Weights of a small GPT-style language model, trained from scratch on English Wikipedia: 9 layers.
Each number is 128 + 32 x the weight over its row's rms, rounded and kept within 0 to 255. Layers, rows and columns count from 0. The size above them is the row's rms in percent of the matrix's.

# layer 4 MLP up, 448x128, rms 0.078, rows 34-60, columns 0-127
size [102  97 113 105  98 100  83 104  93 115 108  86  99  99 102 102 105 102 116 103  89  97 103  90 106 100 106]
[[144 128 156 138 131 165  65 114 156 179 111 142 116 122 134 106 126  74 140 104  55 169 159 136 135 122 178 154 209  99  99  89 132  82 158 115 133 101 159 108 153 154 101 170 108 127 136 151 127 153 107 116 126 111 133 125  98 105 218 138 142 122  46  90  60 151 152 151 157 144  76  64  97 105 117 105 150  81 107 153 167 128 133 100 137 127  98 102 171 143 151 146 152 106 110  74 128 128 145 137 150 135  92 157 152 166 161  40 120 180 194 132 130 174  84 132 111  91  99 112 124 111 100 100 177  90 117 101]
 [191 122  88 175  82 186 136 192 121 118  96 120 125 147 149 120 151 159 103 143 114 165 105 138 101  63 145 193 127 133 107  69 158 102 113 144 116 114 124  96 156 112 150 113 147 130  91 122  94 122 134  98 133 137  89 145 144 139 167 144 112 136 150  92 128 101 116 143 129 130 123 124 149  95 132  90 143 136 120  81 109 179 114 172 102 113 128 255  61 149 115 139 106  96 150 166 162 136 104  92 143 113 132 155  95 110  78 166 141  91 120  96 144 149 106 116 180 107 148 139 139 124  33 142 126 121 114 226]
 [133 112 125  97 108  54 179 147 151 124 111 110 156 109 131 149 139 171 105 129 161 152 143 105 111 176 106 104 165 114  66 185  72 114 100 220 177 156 144 138 109 162 165  75 165  86 123 127 133  99  92  92 101  66 166 177 155  84 157 103  56 115 138 149 157 151 111 122 151 132  88 145  77 147  85 121 148 153 134 139  98 158 191  94 154  74 164 148 111 104 106 112 114 129 140  83 139  85 101  82 100 154  82 126 139 179 140  91 123 114 125 158 119 185 102 114 112 147 153 134 158 132 166 104 162  68 142 103]
 [ 96 126 154 147 158  80 161  80  62 103 143 138 132  55 119 117 114 148 130 133  56 109 133 126 216 133 147 185 160 141  92 141 125 177  98 125 151 120  95  64 103 155 117  82 128  67 130 152 116 114 144 111 181 169 137 123 131  76  84 159  97 199 133 169 126  82 160 121  63 147 114 119 118 128  72 118 150 142 191 148 125 130 117 152  80 107 138  86 131  86  93 140 103 167 132  92 151 129  93 101 154 122 149 189 137 129 130 143  63  98 146 160 154 157  99 129 125 166 159 168 122 120 177 135 130 163  92  88]
 [ 75 128 172 137 129 140 115 170  95 170 139 178 166 137 124 204 110 127 107 126 103  75 130 164 203 152 134 107 148 117 130 142 165 109 101 146 163 135  92 151 110  94 180 148 171 113 106 175  79 105 101 119  98  78 113 149 132 164 170 136 131 107 120 159 128 219 200 132  69 144 184 157 131 168 134  70  87 113 141 165 122 144 113 170 112  97  74 130 148 182 101  75 115 143  80 118 136 183 170  93 125  96 151 128  83  80 109 132 144 150 148  75 152 110 104 133 183 145 115 145 129 139 159 102 156 153 123 139]
 [102 157  61 151 139  68  86 131 135 180 182 126 108  75 148 137  94  96 197 137 173 155 126 160 107 127 115 151  98 121 114 127 106 110 179 109 112 118 168 109 102 143 118  88 162 145 110 127 136 182  93 154 136 157 122 178 139 163  81 140 128 218 137 109  97 149 160 193 146 141 140 124 101 118 182 153 106 128 190 136 126  67 124 125 108 117 144 133 117 161 118 121 184 130 130 180  66  90 207 146 142 142 170  89 141 124 159 124 128 135  95 109 140 129  84 101 159 105 191 117 116 138 146 108 216 154 154  94]
 [ 94 129 198 127 171  83 171 124 158  63 114 132  87  70 101 102  83 116 142  88 143 160 154 162 146 105 122 153  90 123  98 196 105 192 167 127  83  77 148 216 139  82 114 121 150 133 116 159 110 167 172 159 189 131 121 117  65  80 104 161 163 134  99 144 105  89  84 184 139 124 198 110 156 171 115 130 144 167  57 134 111 161 135 129 140 172 138  82 156 137 169 140 126 146 120 119 110 171  88  98 109 192 124 184 134 137  97 113 116 135 120 148 124 139 127  97 141 122 134  97 148 119  98  98 124 136 135 127]
 [135 153 111 198 107 156 141 143 196 160 128 135 150 131 164 147 129 123 112 116 151 106 155  71 115  78  78 154  68 158 114  83  53 160 111 149 181 103 128 164  91 102 143 173 103 191  68 143 137 142 147 107 143 143 142 117 121 143 166 164 151  88 155 123 113  90  96 164 150  92  91 126 136  67 142 119 172 173  14 122 109  78 177 114 114 130 144 144 139 163 138 129 128 133  98 150 159 108 138  92 128 135 165  73 139 138 123 188 106  84 126 144 164 106 161 122 126 114 106  77 159 137  84 156 168  89 123 152]
 [ 98  94  80  77 144 182 112  67 139 158  73 140 130  89  76 107 155  92 126  90  98 151  96 175 117 101 157 162 124 165 138 133 159  95  81 134 100  84 127 176 105 143 155  98 133 143 115 161 122 107 126 157 152  72  57 169  95  93 145  83 138 137  95 105 124 147 136  99 134 108 125 124 108 131 115 162 150 174 179  86  62  83 139 128  77 123  65 183 132 124  97 155  86 115 118  85 127 117 135 101 106 123 125 123 150 153  91 102 197 119  70 121 131 127 128 137 182 146  94 147  80  86 152 185 102 171 124  66]
 [ 92 106 129  81 192 150 221 103 143 131 128  89 187  91 187 132 155 146 162 134 187 180 136 191 123 145 131 196 149 121  75 117 104  75 154 134  95 137 118 163  66 133 112 123 106 150 104  57  99 102 175 127 135 146 127 135 132 117  71 141 103  53 163 131  93 132 142 132 106 169  97  95 123 129 133 139 132 140 113  89 121 180 102  83 185 133 125 180 131 129 107 107 107 103 115 179 113 118 113 132 161 163 137  99 106 119 199 105 121 129 183 173  94 183 107 132 125 185 142 129  98 150 127 132 160 129 115 141]
 [173 123 143  87 129 120 133 185 103 100 142 196 169 119 125 134 189 158 121 147 143 101 148  94 163  78  92 150  75 155 133 155  89 125 178 154 139 122 111 133 133  64 149 186  85 133 143 184 122 108  92 119 142 197  49 138 189 125 124 107  94 114 159 164 120 128  92 159 120 141 107 104 147 132  72 156 154 121 116 136 136 104  69  80 128 113  83 159 173 141  74 138  83 127  83 132  65 157 164 100  86 120 116  99 150 162 122 175 117 125 125 142 127 138  76 106  81 101  64 121 127 133 103 167 128  73 174 123]
 [ 98 151 103 135  95 119 157 167 137  81 148 182 152 130  93 130 155 178  94 134 121 167 109 102  69 120 151  87  75 117  79 130 123 130 137 175 164 138 129 122 116 150 141 106 163  99  89 129 144 116 193 146 147  84 147 115 162  72 145 150 140 133 181 141 189 117 128 141 109 185 132 127 114 177 105 159 157 168 157 117  68  82 141 143 165  82  63 190  85  97  89 139 126 163  97 120 106 172 127 104 100 171 162 157 140 187 155 123 117 101 104 241 136 107 104 134 125  85 126 129 176 161 142  96 108 135 101 159]
 [ 84 120  83 192 129 204 169 164 163  65  95 139 157 161  95 121 175 112 167 127 103 155  96 163 105 151 126 200 126 134 124 182 141 108 120 166 170 130 100 172 166  84  91 118 142 108 114 118  91 135 166  87 153 120 123 127 170 122 144  99  70 172 139 140 184 118 158 109  89 182 136 143  98 147  96 119 111 118 111 180  78  90 140 142 108 136 110 109 200 164 146 145 195 124  93 119 174 113 157 132 101  76 161 178 163 133 119 150 157 139 178  94  90 144 102  95 163 107  78 174 130 164 134 127 118 141 147 137]
 [101 107 153 168 182  83 126 122 142 104 140  90 122 115 181 117 119 148 140 144 125 157 111 190 113 125 119 112 102 145 124 152 117 101 115 163 128 180 114 131 137 113 102 139 124  85 142 122 112 140 146  97 111  83  88 165  52  75 122  94 115 114 102 160  91 153  93 124 124  86  85 198 143  96 136 138 128 150 161 165 119  86 134 195 153 145 175  84  82 119 121 134 121  76 138 145 123 164 107 119 132 127 168 160 129  73 111 164  74 183 195 156 102 193 142 101  29 129  81 166 205 131 122 160 149 130  83 123]
 [109 119 183 168 120 188  78  44 155 150  93 196 120 122 141 119 138 137  89 136 125 125 147 142 149 120 127 138 145 136 119 203  93 133 168  96 144 156 188 148 124  67 141 165 131 127 104 150 161 145  54 158 171 119 125 138 151  69 118 147 155 154 183  68 144 154  83 122 179 113  94 125  75 127 144 157 159 136 124 135 106  87 184 108  40 135 164 120 125 131 162 108 157 110  78  86  92 134 120  70 117 204 111 125 164 141  94  95 122 145 119 156 112 125 164 109 106 128 150 119 151 115 118 144 110 167 125  70]
 [122  92  75 114 150 104 164 141 132 168 156 178 109  78 162  96 118 116 181 193 147  85 116 165 119  92 130 194 159 191  73 128 145  98  94 130 149 106 198 144 101 140 128  93 124 106 157 114 139 175 196 129  92 126 165 100  89 149 134 144 148 113 134 102 139  90 117 130  89 124 142 104 113 145  81 102 148 121 133 101 103 132  91 102 139 171 122 197 101  88 147 108  29 109 136 136  93 114 129 109  95  90  83 158 130 110 146  77 161 161 120 125 236 129 136 157 135 144 126 160 119 154  95 132 154 110  78 139]
 [116 160 101 149 134 112 152  50  44 142 135  90 147 167 201 101 114 159  81  63  88 163 133 153 167 110 117 126  75 102 162  93 125 147 131  54 145 121 122  68 110 132 115 113 119  99 123 113 159 123 132 146  81 134 156 118 121 156  77 152 148  65  87 115 142 162 114 180 116 124  82 155 135 121 157 135 159 144 173  70 129  83 154 108 101 126 163  92 110 110 155 150 168 138  95 120  86 189 150 111  63 134 130  86 107 151 122 146 118 143 114 102 147 165  59  98 191 124 147 135 133 162 122 104 145 120 162 189]
 [147 184 136 149 110 161 169 115 127 142 150  89 113  83 225 124  92 195 141  40 134 191 117  95 145 152 154  48 106 136 124 117 115 125 125 115  72 130 160  51 146  86  95 132 154 123  91  94 126 146 140 169 111 118  97 102 102 163 114  86 161 126 124 147 131 136 123 153 122 112 121 131 147 105 119 149 142 119 116  94 151 118 140 131 143 218 122 135 127  30 129 138  70 147 104 102 151 125 178  87 101 139  97 119 135 168 158 140 156 142 208 168  79 177 126 132  90 106 114 132 120 114 113 148 162 132 133 157]
 [158 167 157 174 152 118 173 136  85  54 158 146 123  43 163 102 154  91  96 185 171 116  87 184 110 137 106 135 159 162  86 103 106 137 109 136 174  81  77  89 128  93 132 122 123 144 149 166 151 146 112 148 165  93 114 170  94  97  99 122 159 131  99 151 121 100 163 164 175 161 151 107 137 113 119 141 137  80  87 123 117 135 150  78 174 151 156 125 136 116 158  83 153 118 148 164 131  70  91  97 139  88  95 120 115 176 125 104 141  81 132  87 150 109 135 121 110  73 203 172 105  50 150  98 131 117 110  82]
 [148 120  90  77 149 190 100  87 140 106 161  76 153 112 172 125 134 103 102 180 129 165 100 139  86 147 141 146 111 157 106 161 171 147 157 178 155 112 100 125 112  68 160 115 142 135 147 140 160 150 129 116 154 160 104 116 132 138 122 116 131 187 125 185 115 134 149 134 148 126 104 140 104 125 118 125 133 140  73 107 180 110 209 125 153 125 116 195 153 161  99  68 189  99 113 140 167  94 144 117 105  79 186 137 104 183 126 128 139 101 145 149 155  88 126 130  73 118  84 109 195  86 122 245 135 167 109 112]
 [106 127 184 152 176 143 188 163 135 165 128  95 150  99 181 137  65 145  71 143 185  95 122 122 138 148  85 159 135 151  95 164 136 130 177  86 162 152 138 166  66  85  81 176 151 181 101 148  94 154 152 107 128 140 132  90  99 147 113 146 139 130  97 122 142 117 146 124  94 126 133 188 115  98 126 140 105  93 145 130 156 179 109 125 146 222 140  93 115 114 113 102 170 146 106 111 111 136 150 108 126  81  88 108 148 113 110  89 201 199 128 137 123 168 158  81 110 135  96 148 143 107 101 179 140 196  63 136]
 [109 187 116 186 139 185 132 140 177 114 140 115 151 105 155 188 131  62  61 160  97 136 152 114 120 120 126  95 161 101 155 158 122 121  90 163 156 128 103 105 129 154 111 131  80 171 143 178 142 143 116  98 168 108 143 167 164 135 154 125 136  96 130 103 113 139 192 118 122 105 140 153 146 163 188  64 139 186 143 118 145 168 101 171  91 175 116 113 145 164 157  91  75 118 104 144 183 137 161 111 185 135 161 154 113 127 106  55 113  91 152  75 129  77 147 181 162 166 187 114 115 141 135 164 158  73 154 138]
 [ 89 156 142  95 109 108 169 113 117 148 108  74 141 149 205 130 176 119 124 112  96 104 140 141 110 136  87 162  92 161 155 194  89  84  86 140 164 152 143 113 132 102 136  72  93 121 109 126 141 150 163 152 156 134 135 157 117 120  46 186 156 168  91 183 140 153  92  99  94 127 156 156 139 121 151  78 156 129 157 138  42  84 175 151 129  90  97 141  99 200 131 137 172 129 137 193  58 136  92 104 135 156 121 164 103 109 166 152  98  78 128 108 114 158 130 108 156  67 146 139 146 105 128 103 183 142 127 111]
 [114 161 135 148 105 186 123 194 173 160 198  81 147 199 109 117 118 114 151  60 120 153 158 107 133 152  75 105 115 111 141 115  95 102 117 140 153 151 126 111 109  95 127 161 124 101 160  98 149  82 102 119 117 162 108 159 128  91  66 196 131  99 152 134 131 141 110  92 147 200 116 127 111 152 122 163 141 119  53 126 113 121 130 115  93 116 191  93 105 145  54 104 126 119 131 112 133 121 110 154  67 152  78 142  65  94 171 158 167 144 134 160  92 153 178 106 142  81  51 105 189 121 114 142 127 116 144 147]
 [160 136 120 171 138 150  96 191 181 124  91 185 110  87 132 161 129 159  88  75 128 189 147 136  93 132 130 109  98 116 120 193 109 116 122 133 148 110 142 160 135 173  79 169 111 116 124 106 101 154  91 114 141 117 168 136  91 104  81 122 185 106 195 163 171 123 133 127 137  97 110 142  47  71  99 122 128  81 115 141 154 139 148 137 153 207 163 131 129 125 123 110 185 144 149 171 173 110 127 132 134  90 146 104 148 101 162 137 179 120 108 198 147  81 122 162  86 133  77 131  82 143 164 119 162  72  72 103]
 [110 164 131 146 136 173 188  89 148 149 114 148 120 141 138 162  80 157 143 107  67 131 118 115 124 136 132 119 175 142 113 158 158  72 142 151 178 188 169 147 112 101 150 117 120  93 103  98 137 170 150 151 207 129  71 135 176 164 148 155 146 128 153 166  76 117 137  73 104 143 143 113 139 211 106 144 160 136  78 170 115  83  82 199 138 105 161 156 111 109 196 115 133 120 148 179 144 161 162 148 125  69 149 158 159 141 125 183 145 138  86  95 153 148 135 157 164 123 131 137 116  86 146 112  87  89 175  69]
 [103 173  99 171 120 124 129 158 108 150 129 143 158 131  68 115 195  79 105 150 162 176 165  92 139 117 133 122 182 116  68 171 149 123 127  99 151 128 161 137 161 137 114 145 182 114  93 164 114 128  81 113 101 108 171 114 113 152  52 164 148 183  79 111 168 172 176 103 178  70 147 146  84 169 125 114 108 112  97 159  81 119 108 159 101  94 139 154 148  86 108  88 170  66 124 127 127 112 138 152 152 140 194  80 107  81 130  68 147  98 107  84  93  87 142 120 159 169 103 142 122 138 143  66 154 118 149 146]]
# layer 4 MLP down (transposed), 448x128, rms 0.0565, rows 34-60, columns 0-127
size [107  97 104 107  98 103  83 100  94 107 103  87 102  98 104 104 102 103 115 102  88  98 101  97 102  98 101]
[[135 151  71 116 126 209  74 123 125 104 150  99  78 136 160  96  66 103 129 178  90 107 145 173 122 109 167 169 167  99  72 109 142 109 152 149 113  63 134 137  95 175 130 130 166 122 117  91 115 112 116 143 113 147 160 160  59 132 171 133 132  85 132 151 111 100  78 103 133  48 142 178 121  75 168 151 119 138 101 122 104 172 138 111 185  96 110 170 167 184 105 159  75 163 161  64  98  84 172 111 168 127 147 150 111 150 151 121 140 129  91  99 134 130 158  75 109 140 148 141 170  83 128 112 154 121 111 149]
 [197 160 152 132 149 102 138 141 166 183 127  93 136  73  91 123 127 101 119 151 115 152 119  98 152 142 163 126 117 130 131 198 156 125  70 197 145 100 108 201 162 149  81  84 160 135 169 140 121 146  97 161 174 137  64 153 143 155 120 124 132 108 187 153 108 103 157 129 113 145 109 139 103 120 106  99 123 138 116 120 150 176 159 101 131 163  98  68 125 101 117 172 148 212 100  91 153 124 143  84 148 126 145 158 154 160 157 140  91 139 185 158  71 141 101 183 152 192 102  89  96 136 146 192 103 176 111 105]
 [167 135 121 100 138 142 128 140 154 104 103 166  97 141  62 123 131 104 126 152 127 179 126  96  94 156  96 140 182 121 167  97 165 132 128 134  93 135 152 198 110 152 134  90 143  66  94 168 102 116 167 112 171 111  82 160 123 177 105 147  99  88 121 131 158  84  64 159 137 176 139 127 137 124 124  83 183 147 128 124 152 138 136  79 124 141  49 151 155 164 156 115 182  73 136 127 166 177 175 159  73 131 135 153  88 144 112 121 179 165 147 169  55  82 131 123 153 107 153 158  71 199  87 122 137 124 102 123]
 [125  98 145 144 122 125 150 160  90 157 121 178 138  76 140 108  74 127 157 113 140 107  93 167 184 121 167 134 116  67 162 142 183 121 147 127 115  79  51  65 202 128 126 143 112 135 100 163 118 110 137 160 153  72 140 123  99 107  97 163 133 156 176 176 117 129 176 164 149  55 126 157 165 107 182 130 132 110 136 175  78 105 184 132 129 180  79 121 102 162 108 163 114 171 122 161 113 128 138  88 172 142 174 137 151 140 137 119  92 122 164 123 169  99 143 209 154 123 156 206 137 125 160 116 114 149 134 118]
 [121  44 147  99 106 105 102  89 109 122 142 123 114  66 123 101 151 167 124 128 153 149 146 111 133 119 147 119 137 132 154 177 203 127 138 144 172 109 151 127 138 163 112 126  84 165  92  79 135 114 111 154 181 134 104  62 127 160 186  86 114 151 189 100  87 105 136  93 148 158 111 118 109  82 129 125 164 115 114 195 152 197 113 111  79 139 151 114 100 133 138 142 141 157 113 142 151 177  88  57 183  80 102  49 122 146 113 112 167 124 105 146 121  70  77 125 128 184 111  64 129 138 105 102 109  81 101 136]
 [ 67  95 138 120 140 121 147 123 105 125 146 122 150  66 136 130 174  30 175 102 156 149  66 141 123 102 120 180 106 152 127 172 115 116 179 158 149 116 152  83 112  70 157  83 151  96 147  54  93 121 152 139 136 157  77 118 123  87 107 131 100  98 140 155 145 105  91 182 158 149 106 184  60 151 100 118 119 129 129 162 120 115 173 112 166  70 156  92  83 128 105 128 172 149 174 141 159 109 143 126 145 115 132 160 156 111  78 169 161 148 128  85  62 126 136  78 117 104 161 124  85 149 154 133 177  80 115 102]
 [102 147 139 147 127 146 116 142 152 121 121 127 126  99 141 124  97 168  80  88 162 139 154  95 179 123  92 149 100 161 151 173 154 101 133 106 132  96 147 132 143 137 100 118  60 100 149 110 153 111 152  78 151 101 126  93 174 131 130 111 109  67  37 113  79 125 143 220 140 144  60 106 120 155 146 146 154 126 170  48 165 105 134  98  78 146 141 103 130 114 171 159 100 122 149  56 117  95  98  82 142 187 146 173 136 122 159 135 113 164  88 155 117 148  68 113 142 136  76  79 137 115 137 180  71 115 137  79]
 [137  91  67 128 137 133 142 165 101 123 103 112 154 171 152 112  78 178 154 146 151 153 118 125 113  99 126 130 125 137 102 141 145 111  55  81 182 167 111 127 130 152 115 181 168 171 112 112 117 165 200 153 119 151 119 156 148 103  64  75 118 114 102 195 163  93 164 121 128 146 111 146 118 117 106 130 109 106  55  80 173 147 161  96 115 138  75 161 171 119 109  88 184 123 119  92 115 132  73 159 125 139 170 156 161 130  97  63  98 129  99  72 136 111  52 119 123 132 105 133 102 153 174  68 142  93  87 164]
 [184 144 126 146 115 183 142  89 154 109 133 109 125 143 131 171 137 158 146 114 121 123 121 101 117 151 162  59 114 126 149 119 145 117  81 195 100  57 135 122  88  59  90 161 105 172 124 126 152 123 156  60 122 135  89  94 183 140 176 145 166  92  82 193 171 147 168 143  88 120 144 144 137 157 153  91 147  86 165 140  81 130 159  81 167 138 129 182 144 144 112 120 178 173 154 158 148 138 155 156  94 101 108 117 142 132 133 144 114 129 162 124 132 145 176 125  63 168  81  95 127  63 108 192  98  66 132 110]
 [118 161 142 132 125 152 197  82 145 140 138  85 115 162 136 169  93 157  84 145 144 141 110 179 150 164 136 114  97 113  69  78 147 148 129 114  91 154 129  74 127 133  73 122 157 123 151 113 111 142 138 104 137 179  55 115 147 109 133 157 117 159 146 128  93 133 126  94 201 149 164 157 127  82 123 131 196 108 138 107 178 104 149 103 124 181  48 101 117 148  98 147 163 139 122 154 166 117  94 151  74 144 107 112 133  71 211 140 116 136  97 181 133 101 129 170 116 115  78 110 102  77  36  92 105 139 135 115]
 [105 133  75  97  38  83 154 117 158 122 112  66 161 176 170 152 134 117 164 167 156 200  85 165 165 141 106  46 121  52  87 107  96 131 124  86 141 161 134 136 183 107 168 177 125 135 125 110 115 162 151 137 110 109 139 131 159  89 113  84  93 119 195 110 116 134 108 156 159 138 121 121 119 123  68 172 149 140  82 101  84  94 148  93  80 146 110  78 105 170 107  92 119 123 151 103  93 160 166 143 117 112 117 114 138  80 139 131 116 107 136 165 100 139 144 127 119  85 107 193 168 126 150 129 161 170 162 105]
 [130 185  85 104 125 126 139 141  85  96 111  94 231 133 113 118 133 124 106 129 127 122 173 119 107 110 162 180 139 123 146 136 139 182 173  58 159 121 128 129 143 167 116 158  77 175 108 125  84  55 104  50  91 122 135 164 144 103 123 127 173 109 164 133 121 131 138 124  80 129  96 109  91 106 123 171  95 204 143 100  71 183 131 140 118 149  72 121 115 135 120 120 153 169 129 132 120 134 201 118 188 101 169 118  93 178  89  70 164 129 119 133 111 144  96 125 180  94 155 140 137 153 107  95 157 154 168 115]
 [126  74 136  90 145  71 148  88 114 140  99 115 179 146 135 140 115 135 140  71 102  90  73 139 143 140 102  92 135 118 147  86 104 132 165 107 132 105  77  95 100 107 111 161 108 179 145  77 132 134 103 165  88 159 130  77 131 137 148 147 130 186 124 113 135 188 136 122 103 130 103 112 129 116 100  97 119 137  60  61  98 100 166 105 156  54 142 120 114 102 138 146  98 176 139 170 136 133 139 132 101 116  66 189  92 116 164 116 158 110 182 158 107 153 115 108 124  84 124 117  95 102 181 138 213  89 177 214]
 [129 111 127 149 133 123 119 138 125  98 145 155  78  82 111 116 130 147 121 150  89 120 111 160 163 127 101 104 132 171 127 112 117  99 114 113 128 140 205 152 117 144  59 127 114  70 114 162 119  93  88 129 164 142 165 119  82 141  92 157 160 129 159 162 118 126 119 132 161 102 145 113  73 206 107  87 132 114 175  95 129 128  92 128  88  73  88 116 106 129  79 148 128 134 151  45 143  98  78 195 131 132 180 152 168 135 179  93 205 117 109 108 148 144 149  64 200 134 128 146 170 183 163 123  85 176 134  76]
 [148 119 104  60 103  96 101  67 112 116 140  93 112 201 148 157 181 138 134 128 146 115 101  66 102 105  86 145 133 135 140 160 126  77  58 144 136 101  83 142 144 145 107 127  43 138 235 165 127 111 205 122 160 131 161 125 132 131 114 194 157 117 162 143 128  92 151 126 128 134 121  95 131 141 152 143 124 141 143 106 147 143 104  91 192  80 132 117 146 130 119 117 127 174 163 155 101 175 133  93 124  75  79  94 123 105 148 170 148 118 129  86 158  75 137  99 110 143  80  72  86 107 134 131 115  87  81 138]
 [159 121 159  93 101 119 163 178  95  97 143 112  93 155 102 139 138 132 130 161 138 194 120  91 113 120 134 157 154 160 131 119 150 157 156 182 145 154 118  94  68  60 149 148 146 154 179 119 119  90  97 105 167 155 135 100  70  81 124 140 174 121 153 147 138  88 182  77 118 120  99 135 151 128  73 136  50  66 129 104 152  99 167 162 141 129  40  90 138 119  47 156 198 131 160 117 164 122 151 193 183 153 113 107 148 103 138 151 154 155 104 119 155 134  82 120 164 127 155 121 121  99 140 154 156 161 134  97]
 [118  72 100 142 137  91 133 125 109 102 149 151 130 113  96 140 128  78 136 176 106 144  96 111 135 140 126 157 159 113  50 137 129 141 141 127  38 137 190  90  86 103 137 100  98 169 192 120 104 158 134 111 170 104 128 145 134 121 161 157 126 150 184 142 115 116 155  95 111 197 131 124 145 118 113  87 136 149 113  79 186 144 153 139 139 107 146  43 117 149  94  51 130 102 198  91 153 108 152 142 162 157 120 154 137 150 146 136 151 154  58 148 117 145 169 122 103 107  99 203 105 158  80 137 129 166  47 122]
 [107  84  89 160  83  94 150 128  88 164 100 148  67 131  93 108 133 119 132 168 117  87 169 131 135 168 133 163 141 193 164 207 169 174 138  62  88  79 138 132 184 100 160 129  77 115 111 166 108 121  82 115 158 182 127  97 102 140 134 121 121  99 186 144 161 156  91 118  98 188  71  98  98 161  99 105 129 128 103 138  92 113  88 143 107 116 158  88  92 149  99 111 115  77 103 147 103 118 145 140  71  84 116 184 111 123 119 124 162 211  89 132 171 133 157 120 164 131 108 126 168  86 131 101 148 114 144 121]
 [117 120 135 134 135 135 176 144 133 113  75 158 143 122 146  20 168  94 100 152 124 136 135 169 126  91  78  77 166 128 118 102 102 124 125 137 115  90 115 111 158 151 100  81 131 208 135 130 115 132  79 176 146 126 100 105 113 128 124 129 182  89 102 143 116 106  81 124 147 183 104 152 200 112  86 106 122 106 118 183 111 141 187  31 150  96 170 120 189 144 123  92 121 113 143  96 134 116 134 102  90 123 150  81 124 128 146 153  72 115 141 101 171 119 125 175 141 161 139 148 171 109 123 142 197 118 163 197]
 [107 121  70 133 137 105 126  87 137  53 136 121 178 104 165 118 114 124 101 125 143 207 156  97 126 150 155  74 133 114 117 223 125 123 113 174 148 136  92 121 146 169 144 113  82 190 147  85 114 109 144 112 150 157 138 171 107  93 161 113 123 161  98  96 186  91 160 142 169  94  76  90 123 165  72 113 115 132 146 136  89 143 129  89 109 157 191  95 108  76 121 136 117 164 137  82 116 119  93 153 120 105 100  52 102  85 140 156 138 149 118 139 160 138 195 154 110  97 129  50 101 110  88 123 131 148 120 171]
 [177 148 147 193 108 145  94 127 172 181 161  62  76 128  84 130 129 116 131 125 144 142  94 114 134 129 131  82 140 117 110 102  62 125  92 170  87 135 129 156 121 143 100 165  93  91 187 160 100 133 107 131  86 142  97 114 182 135 120 115 126 155  34 137 103 142  93 193 109 129 139 108 124 128 113 143  82 148 130 190 147 168  87 157  74 116 128 141 128 140  57 131 137 116 149 179 199 118 113 178 133 122 164  96 131 147 121  94 129 125 116 108 104 169 117 115 164 154  93  95  90 151 135 193 141 212 118 171]
 [104 120  77 130  77 128 175 181 116 195 151 109 119 154 128  97 163 106 118 133 138 105  99 143 168 158 163 115 131 145 142 151 143 141 153 136 107 144 156 146 119 131 150 140  77 176 116  99 126 147 180  93  95  70 139  77 152  72 119  77 100 122  82  75 134 162 171 171 118  77 160  89 133 114 137 133 137 178 151 129 112 191 130 179 176 132 148 130  96 112 105 108 169 136 111 148 100 143 107 137 152  62 132 104 178 129  85  91 195 137  82 121  87 147  90 201 120 123 105 156  96 151 101 121 115  54 158  57]
 [ 75 104 155 159 135  69 124 133 115 192 116 140 126  75 115 112 121 134 134 105 113 150  63 152 174 163  89 151 132 177 156 149  77 102 148  94 172 155 145 109 167 106 195  91 178 107 157 113 107 137 138 100 140 113 108 142 127 131  66 144 144 134 169 151 149 176 117 114 116  89 151  90 196 102 128 116 114 102 155  65  91 110 189 172 175 100 154 102  76 136 138  66 136 180 148 122 117 128  45 170 111 179 112 132  94 129 183 140 130 114 156  96 107 126 180  86 179 148 119 137 144 168 117 149 123 173 117 154]
 [127  42 127 187 127 143 109 103 134 126 143 171 129 138 116 102 185  97 199 138  90 133 105 141 126 120  70 133  97 136  93  91 186 160 108 124 130 155 142 147  49 115 109 128 105  98 136  94 101  59 103 165 103 170 205  78 105 119 163  72  67 139 148 169 165 120 102 175 135 120 140 117 133 197 137 133 112 104 137 154 128 145 113  92 163 152 124  83 124 123 122 141 145 130 153 134 140 107 132  99 162  77  81  73 129 118 100 136 124 151 166 110  91 105  84 159  74 160 110  80 110 175 124  72  69 115 113 120]
 [118 121 147 147 174 141  98 129 167 158 104 156 173 123 144 144 156  40  71 137  99 120 113 101 170  68 130 121 110 175 101 108 119 128 130 118 183 165 149 143 107 119 170  91  69 222 173 150 183  70 154 196 104  89 115 103 157 146 101 142  80 129 157 176 158 115 110 123  72  88 153 134 114 164 130 194 104  99 136 166 138 117 125  97 146 100 108 113 130 108 101 161 147 130 109  93 110 102 100  70 101  72 138 162 138 117 133 156  74 136 118 111 141 163 141 147 150 166 116 104 143 158 141 165 174 189  92 131]
 [ 98 143 146 141 101  87 169 114 107 156 135 129  96 175  68 134 140 128 132 112 133 144  34 129 150 139 206 127 112  58 126 119  80 115 141 112 182 123  88 157 111 132 185 147 162  93  90  94 139  78 178 133 147 117 138 146 101 151 154 175  92 152 113 219 112 117 118 123 107 109 178 126 115  76 141  91 119  92 123  89 192 169 133  69  86 137 115 133 116  96 165 158 145 118 141 111 131 124  99 133 155 129  70 190 115 157 140 176  91 109 119 122 127 135 155 144 149 189  73 136 133 104 198 140 122  89 161 140]
 [106  64 112 163 167 126 114 145 102  92 125  93 110 128 162 170 126  99 116 112 140  95 125  87 179 199 182 178  82 115 132 176 102 122 117 145 109 131 121 127 129 119 156 213  85 177 192 159 100 131 122 141 123 151 113 129 146 100 135 128  76 149 160  94 157  80  92 192 127 147 147 116 118  82  65 187  94  90 154 123 156 181  59 121 139 128 135  90 158 129 175 105  66 155 113 107 106 168 129 133 124 160 150 154 122 119 137 152  73 118 117 121 104 129 144 177 132 187 133  76  63  98 150 151 136  98 115  93]]